{"activation": "relu", "norm": "layernorm", "qk_norm": false, "parallel_block": false, "init_std_down": 0.0, "lr": 0.0127, "warmup_steps": 200, "schedule": "wsd", "batch_tokens": 16384, "doc_mask": true}
Each number is 500 + 50 x the weight over its row's rms, rounded and kept within 0 to 999. Layers, rows and columns count from 0. Numbers have three digits each. The size before them is the row's rms in percent of the matrix's.

# layer 6 attention query, 128x128, rms 0.199, rows 66-127, columns 0-127
092:455561418527504464470459411650560431450552502465484564516521467499485465471482551451490489482477522474504540570462467500489538557586378534591555502414525504506481442530482503621496494561489463552461563428447410449555472470506521575517500478534516512567490555507450436543467545388386472489466454502590477571538546531525536458519495538409551509560512515558558594504458447419446525456519
091:462449479387553506389447610567554530426627536549506519435556469591528547500517419500396439537449525539489531558491510507459476562517531532409519526453449493454517451580509550464503499502416482568546490480535451498461516521459458469522457463474506508495489563587477448674524519527411466429439479460517383508543559502462508462460517521457492566538516465541536525514456510479600462486535
084:523440503523482577538463533621509536467461489472471440498547501547566483466471468522501473551511454590563490605532507518538482476510457476507409506434413567451433416536474467476513497518573469434497594526532476481582515610526526505479494565519492454445396425541465501513456465443464458485496440478539515471472442583451460513603590540464448576503380616596500488470389504463504477558523
094:528540548490537526366452532494605553484507468479392530399539551580534416529416473563475480589498545532471489503514511531600586561497502527484537517532483504521475506410492436396414437498408488531503455456492538407491510450496516551604478456479544549557432515489438527511506473452435486505516450452465603485549521412472483470554523517578571563531541462540554487396407480480507495493457
097:474497550510369428523530512540477441450516557593554496384458522435473485451551541531472518478582567465394542469528579508484578561503510385499478467446491601528507471500442558469545539531482489565484519558443542525512385519470455506435495474591492499504470480527499496522535514462456475418488409478555517492522489657599478475524442469474488457513536638461519410494509508437531451480517
087:490473451621396406519473434474562520472488516500441475530511510607445530507514528515494538439550550512498475440584609488514492493498528496575454512451582546473537475492539442593507422496555536467468516474536492384480519504588560456546539484510572585470528590433524458505475503435519553484442558543504495552511391402480548520462461523443537423539504576504384541424449436480519433445544
096:567466471416415416427443492420537573521512487505505515535534560439443545465512597476542517437493497418530528447516420505489487484488468506524523513563459562523547512607636533578462525483572477429604493443456394455492464526499540513481549492568407501477475521479478546554405548508475519543552518531463521450502485503522522505453485543519527406538540468322526494502531580448585545449517
087:488449513569577511519500452412481503453449430470588430538436516499513470551485501459529585470620541396632485448421489567535462471525550385467481488469485469522512520436423569500450518521502525544534540552445522481520459507500447573423513447451461539490554482522585461480437466515541570485610492577576506447438473530461459551515502477599553469512488474561456510533440555502465572397574
094:428605514475509540460506473441585503463481456541543513524516453573490491614508512529443532400458607586468514483504534516472537409492497547534514435464500556510535473557537483493416529590476434367482519460527437446401443511512493478572420610539480471522488479464473519499406502557444519501551507509460510518393516482562510474548535477446503483525447486398514444521562605569448539536393
098:589479525476453515436615596586548505409486454546492473424484501527577533363486421492479516525411518548566485469527518526496485546491529446413588565506476500497454466510499526460497523507451573491532522567581584457496535526487544454554397475545579509503532556569470441495463546469520451475453542545478422465508487541384552455500527582569436426498478505503511538405453406468471462585489
089:627551517432541501507467539494454481469472406541553441557461538506501403445456488458498512586504458513416474509468423432576598553443464493451511546597539429481538489414453555447499481495474513544502544562552568451359548543550490514537460568434508452424413554505486554468466521525400492597532448466542399549500564495469504559548500573563446472534461473486493536474428535499491521490476
095:562486448437516432549466560486433513492520524508537469509499494498562496454490529505587549442388505553536497414457453423481473568527480590437486495576532460465460573458578399419513462514514454528515498587534380525555479431485420498492422513449493516537521530575633561428544524425520530530411578477493498507518430434506482512580523503445517448522532515474423493528532610587440441520534
089:461480452484479456433481380426618392466538456508470574445605493491462370562482602508459478564542529502546505473574496570477455519484477434521493500528451502462480522489609508449544518554501519497578613493396471595494425473472474523450425471579418550488561505456540473501464499518505504491497455562525620507512470514527493506513485438513590523505464394476508457425547496503466535547547
088:468553530467438507531556508436537506438509517564467411539490541488470454521463601492436451535505557492552437413512464491489515491458592471498445514436520481618422532507553482552494530485557500389528468494559451578546408466459377528453463537604492473579519452453538552480495503518537435573494470501427531487546507620516479491457408388430455509554604594519506566516530486485458491544530
083:534509486579491468460458484578639528482531522479549455533556516478427519521501537506527478495489504418420432423513556457501491557521518468487474482522401452354480547482475636508466511491526537503388482569608482537591511532425501501360455497408443504515516498489473450524536534463496568504444494479523461451573526507524467602488517477567489529441569458517564443441599553528495444486441
092:474571593473508446414396531460492435537542516477413491524519531630501568463505559444558497429451466480453496497525536492567547578531410547463506535539558484496508585445482523526538544433547546472516501462536516432498502595457484499434460501428513554550625550525348529518428475446525404506542579457504501493475518544486432572452521505492492484556472505501534496481534478411452385565453
098:555452579613430528492449492582499478542508483530451511511497407472507536425500484488506581433549459523511469469543547554512457406500531518488464459551407472478508559545535410472573417529510566517544570533491525568524551449471478450510515540619552435522339573496460509572494488430587389527491506505455453555520529509545548532450564449472529430553526474522459483508445406395510451498498
092:425493518428521479561504533429471565392467540519556433417541539557546540426553513507434527520569546536470461470459491501592502512460510520543462494533504474510560634367499480529472520453492608449474501473501459551462489479533386490544510580472362530501480544527543495559513489523468526496546502528452449464579550423465454588541521461471592474563535445463564458461525539456395507401486
090:553623522586476419477498460502474437540453404579531469502509495505451536539488546557506586457566424518454475483494497521484484479476405501475539502552510461450552486520535492476543561550545540511402467490534481570496416599459428450457414449505380498562523505590595533446458522529575536555509498445466524386438575515436520421606487496445539566487530483505516511456558496509461546408455
106:494465429477461495500474468416591525580440529610503548525483457535474538550443583438501536412472501440425444402498457528513510482521494474635468513467557480484559509556478451598526552470523578497514529407528561531540453433476459510459549525521487457581527437530571461503470559468510584428436468510550516520466565653533492451577460470510442400512496551532529504462499590438427490501504
092:533520573509604496503472554514476518397606541562433461504492490409478578564463482450522546496500561454511522481581468509387526439531487557390459478450524545502432547513457475484360515473559450440542511431525551550547498491510433458496562512551537533448511520505576507481568539600424418525496447500498546437495427425455485559536531598578455465480533482568510516570489420545487431500459
096:522474412541414427602439508483527487458432501527444533552366562473489563532530507410516551502477515464444594494483471453498449563486456494604492490563404645531476503472400475540553516501611611454488501495450450501568497523469506523428548421443448512527600509466455457532444447508591511550500527502499397480445508566531502438527471614487541473493458515488523467484509496489536492507494
089:538496534455562506582525403497497500507469400540494431468440442506486436442499522554568532539511463514499524505526452490492476520527536489642488491506492574519524492497528515584407525515530501489436570532537530510500512557464464501515514508419488449427533522468590467526546466522443449473537463490577506427467309611556414553506543450544384398518551426532542476504529596493548589474484
089:439416425521502460522624588486634480519537477519389544521496555476509421515504588522523531476555458499536492585528528516483426518525485455434459455486496500394472466559497511432491404416443537450513551392502545533513495493546537612528485549460458511512490476466480546537559483515557590522579498428496474555519468559480458472518415491461464549498398568511432476545541548435525475397439
094:488612503413496528550422389514510551567474467600440501421509409495452472507547530608510511531608484508478526525449483541509489408539559488548506541534591475600437492444441547535452547504485514473496574502477490535526501495474441515449434525565391513537511498449469504539481514453495545443562504494464465554383554503556518406431490506505473549487525507422419455445572568541537467376506
097:492463455468538530511415470446471492616431483550551549488444580534569525358437512492439503412527476544526491467470588482517572445458496499600534510467493500621475548603488506529427565502608466456551483534517532482418531528440489499427552439605480452479525495457578430541402551442470474491611540534441489543519464514543510510508548471559515466474510543541504437523487529389478486535511
103:503476600523526452409575597442472532513547508463513486505525497494483506497573491485467486385529583426530531498544509568569520443506495537548500424546500441552432518522559535484479499422485456512448440407513477457483460479496537483427550509501591523466551440563457494510614506566408458557430412448550520503505559437567588420602471513480554496548390559541520565537533400469449479454525
088:517447540464448562471458566473482513533508550506414524407499456566492503539492408422500512547535513472549567589547493468532499462581498538496517497533532465488488423472566538542441520524470478441550521523531456488430619622536525543462456542402573582441479529555465439522519522397582378433459485457440530448535521432584526544455534498558480493425444572446436514486564495512400555502462
103:508489488546549578431507556572506549426570492428398567514542483595535425502499489448536429396438510581531433482550419593471455517514579601448506502499518515499534489478497487512471537591523477549587447544491486491480494551518510434452504507452513505541495503439546485565496395450597466535420481543491577512519550356495419456495472457532488520516513563527379557407515482494566483456511
084:535519628526457523512520547489547484412477483554532501538523510544551632387496411455506536437397487451479480577586471459486536575496494475419584431482511418485518439482536491452540513538499461583484498506521528466405494598525525539510457446463484502482360507522468440540441550529520580443520563555518528534531509509477439555477507460595551518496443512546382536514492443540558423449545
110:475451529475476556336504454497506524555540512480521543426575549485497461500531506554474527455617557550476443416495487485545585507475581553511460467535527463513543550523622468557444533448497505424557502450416415527494548583558541536532471534534470501579519447450477536555567419482509524420493452578485521439435586388521508451453481437453543588421501583465496465453488512437455498488503
093:547592551452558466446496538527564492584588520521424603362511483415469481488553461563573618545539440496546471531525520563468444499472452500445456587539607573515481510429541501407427548494519492476520469454534479543533477534465508512462523465507452549470534558497516550440357533554544549509506546422473524471456538428456510587445458552493502413417528470451517438508529502506503441477482
100:496499446508524509488582512506513445556468453534499541443475508478452449469534555495533496506451435450527571594517471602562439478488488484565524551525476440537462508444563560463525447462419452569456539456438545434521421540467633461490406387425467524510569489485456409406517503552492447466513443538557403552490515522427532417540456539509518572475534439608525605468564535529531550528542
077:521510489396470461558480470527498511628491497490451511498489509456522432515511449555511511549544476445485556533364483429490472488591397379558548474521643475465524518476522542595492468490510522506477520516387512515491559538454460513553515424474462403457577523533514526517528458568490576528537504534571471437364499542453433467526475565459468493403485469397497511484473525589501572514475
097:499525493476503497508478544396484496508490501510608572433429517507416490512565486470442565572484589404587536484422487452565545523417441477565544549524582511609471462485551474444409495489506516455587495495543538496509478490559413440471441561456498490512505475452500519509555507590502512481491450444518559493391451494540526501565459582425417483547534496502497596622427519525400528462445
083:516629589478533549480479475566515520542478491426462487497597499432469401578451485385531424559527448573538509512462435502564600517481528535531531513528538468468464518499443516506406537496464487552464504522552490460539481457592490430526534416552480530518462522440432548564581518423408453437454423562429598546549513426428515490481501458440536538557610492530528511506500419503436510500484
090:511514500438458475462421441515521477539522557529572464511433484519518460507568534491455512428590442511465542514448584437473437546516516475453528556335564513589486586523522578560495534510537483472587480413461370495550477480522447455551506465569461574549466467426554560483506540426454587534437601453502495496492428469505574541480454484434501510468576485471564480521507409480457455584470
101:476482453478567499440493640484470543576489527514450527468555532571539463522391536476563503373478490505548540521596460481572537476589541512546465501517509445543365483549581489472470485478511424358569517493484479430552598567495484496531508578480479449512519542495489491525462468369561409527495499501423480567450440465518535496521532505541470500558481493501413500461521572395472538530510
088:494450396427558479591516537460529525468468496471481494405519554431518574446540472473543407533422497439467545460534472490531402514516541542514512549563527531526493571493494424501557563513537596447525476486440540497534553427483501470525556510500556435493548557482461442532513406504537503543493550492472301517610531539509479469469569586490499538580434532482379535452426444471539498472500
089:500552502553549516467498390343488470456557409559495545470546488481494480553491458519483453526460527610529466471478413604478500445478546506504451536481489577529566432524499529505486408510545600417565448531454562477495396541541496567518499442452477591522528477492423498477565450464460557481536502504474477391459506502507479461588517445585462566555547439517544563449571571527506567426497
094:441525498517499481536462476606557463514529546484463463520436547499538534520468596530524501515398463441535548459458446515511480483520598521470489513389547546535478526626575510543508509425511507536560439472438456517542501528473429560495454586484507592512429435471572468430499507446481543590452495504526503430445506494417509511563393505449522340591502603455543485519463521402502502449547
090:513495480481502489560544619488512503416447543576488520539464443474497523503487474375426515561416605458451567488519520564422449489463513454497512520533385492517540413466538498411499464478427521513612547480554566547477438475466465473588459514445471402510449520526468471510476465516609509568487471424561435438425509485469487456514546531525489546532492417459417501625543508561538531569461
086:459465409434557567627410511634395445563486592523480577465428511544438500401548525521493497444560444514551502567459576476483539519516521482447451590432532514523487473449508407519449430488458528494573483489483463558394556525500538517508471529507470454498501546470554494538516494499530558494496570474424439504591488492458445543420489436535510517518521554457430513559475525420536384534506
085:499517482459495493484446487570529533524504437544570482497412470436497548487443532496451543534484430508492520517460533578470608596507467543480477512500492520513526490609551486559397567569418492546436469512401497533412516441500464547492426592570415499545409477454471567449416439474582466486542550498404412423448577495529542526562470517514502480433597471475495515503479505578509620550477
084:442576436474419467389445502559528464520484485512380588417513506465415498493529485405414470563537577537483534578573548588490538496457415461528529514480506576457497448526477471456440555508427455473455529466513562459516562458456377518513443487582510464522612609489353495537483476526468578471528492494500500470480495565510497523484536499512468542499491483496544536407486499456604481494458
088:505460487606471504659505573525551523515492514425472578544424513506461570473492540478543438456496442509497449430571534472465540407460555525551548435534480472433478469592502439396547522448489636493487576510519557469517418525488584495555491490404500481490488337559513500473629480546499476481435465464467448540509468542491537458545498497476586531504483499499479509503472426575483488471545
102:497601532434507522436503545505531542558489518502503488422491485574464497462395564588536542451437549507501477441421528557483520530511456521491460580545584520515527492487442522531441568529442548563477438454480468517524451533430386490396457480450401417472529507589516455502582493432431548533549405532476454468490497510469465442556519507578458522489647514565552498408584580544483504489498
099:486497465496514535568511496554534549520414467416527449546403551492551524446527515474553530522485494453474468544527522422611487536552543455560451489495438492426448500458369482484513439528536541558418576519533618474534571489477576471430457521381530436460450514535492448531507552450467481477499478472502465433570370564499496532514557551548538503412465372592457448488487536550548524545454
084:442459495517511484553565509551525394502416489473594565490467542488543488689466476542469451540432469513587603511540436460464476503485513451543510574581525539503576494462473443486546379517507542472520536523508451453455474413518452581569442538511512488478507477540516428484602449514508563514532442590536508522516424448468523448549492506421507536531398421516421485470600491474499461464483
088:461507488511456438500621448500461499520610597525552540544483425459418483546494406521509473571488492494475510519543583467522503585443550494562446449529449567472498479540514519497481548445470444563479491513446585488510484475493504473572479517452492535414440612503390599448466505513493519493481552578491477459419471481497492454472435604438551597536548607528553458464387466459447549508577
089:460559607549635539482520457596463426560561502457491513406503440505444431538514462553451467486520505518451561469514566596507416546503413515410493495504555453521556571484534564502507450498424432523441425505431540518523493453542476552459416532395493516499465502579552532570528405530480470521442463451496437504513493414495517457508571518527537574501457495564427466435503490596450575461528
084:397516472470510518498438501522521447515484433498402523405450590563499490401553463517490472525511454539540441514572459485473602494511437567542490498416521559533538494535563543564438575546484462488598504496504518382485509446579505575570484532494457534483335573392493486575529488466454575463515510541464413543457433449544445525534444443472569497513485500452463518455466547504569567489497
102:522524537571524482493494464549455537507493501507607514475450505484457611532473377482575617414499450480446555542541473437473522561463568470611518498465478533425425488499492541584556479556521553468517447553456490496498517531458499545536499534434404496507515575458466380527410513524429540424600562560506438524414490461544569487495505558568455429463464427480447542522535461431557520438487
100:381473504408473469459481473509553537555456453446500572402497580585455530457551490481454476447487564495466468485554365560553480432552439528439562512598464492527403604461552492450461561572441531443503526544511575479540458528483514445482400502600535474518577520517451481541485474436569462511581496585487477469528455538432508516531530418577556514463555485494520551418528474552479452503500
089:552432494459499472539658548462426507553433468533511529547448547471548550514484461409528474443455510495501381494480409477499497475432554502530472444519409578531500558576467503479356546524488508461473525460492457441509539499495520442501560465535563436531517483574520517567535498509442520465402527540520456485480501557519661520610476516515551510581531582426500436516489557454449579468494
106:402519463510509488508487466509468527446617542588498458591463544524538530529437457473457464634482526495435501488487530382444462513504541496546545504483452519542554469562556547566469505479562394520582544541580405483399534515492498508524649559544461557505571443426538529530473508479465483494478520484461462538451404523477582531464507547478435409470545542452514471537446499392467431508533
099:519498506405531545553523490426450459434502490473491547451541547545448426483537546555529408495448531547519421515506551466544568410597474433452493533529564442482461518432514520569386494533407395548414499529565475469462517516486471561496463548482507593584497400593433602524591493459544500547503541494547548496448506440466532456489468521530428542471595489463539541383533497543527536509486
093:457570498466522484405476431414461465513411541569556601444471524572489471503450559512493432486479530492480543515490561472583533524442517574539505459497538490483528592524520499537507547505475568513400510450497473470499463497580524500533486477467344536532464552563472557478424523509468688470523448442476532517488572523445407504529507490471475505495506544422569451478601608533408520455512
097:508556516418509559436551484531381520493543498474534415495562519485453452541429525555536559547602511533533470533510443480511565446528520527499499525572586512551477515516580527537414571513481438508508487486578475516498401471405481484529377524516493453494441444506503602465473492559413589577458483472429604544469530412459576463547584486509565450466489504468464443462539441579438566465467
093:505563537525537510464462484402557478537534483477491480489578522520501461574489386491584510546560456534399447450558478527488527514422599549395532502485580388552523484432534504433430528493454464547526467470458571497503540438568564503528485456619514562496484523473583609406538455536378526557460522457502583447492551505497499548491457527510518547579477443501552528484547463525478425465420
098:530511498493430513451485506535491528529490475532570513465510510549483550452643394564447561409471547497575538505555471549491452359547517442523613473511507525572538431502536420513481484522542492417547531518533492382445510534474521515442500514561470485500406487507439534482503523384529532573553522527484444548417508533522583457417559466405568402498443545482440469447519538500424533487546
089:520570507524436508454489467458460518414523496481475579547398402531520481516492543503503537412455518447516477532573509478428416491494573571529456486596577506489573574492505582486488469549574613546462534588404453518477437517430433501477551434469443522512477548449540443474459519535571432547384536503551551516491473411537555581502489576512584492520553573428500449474499482423545485463458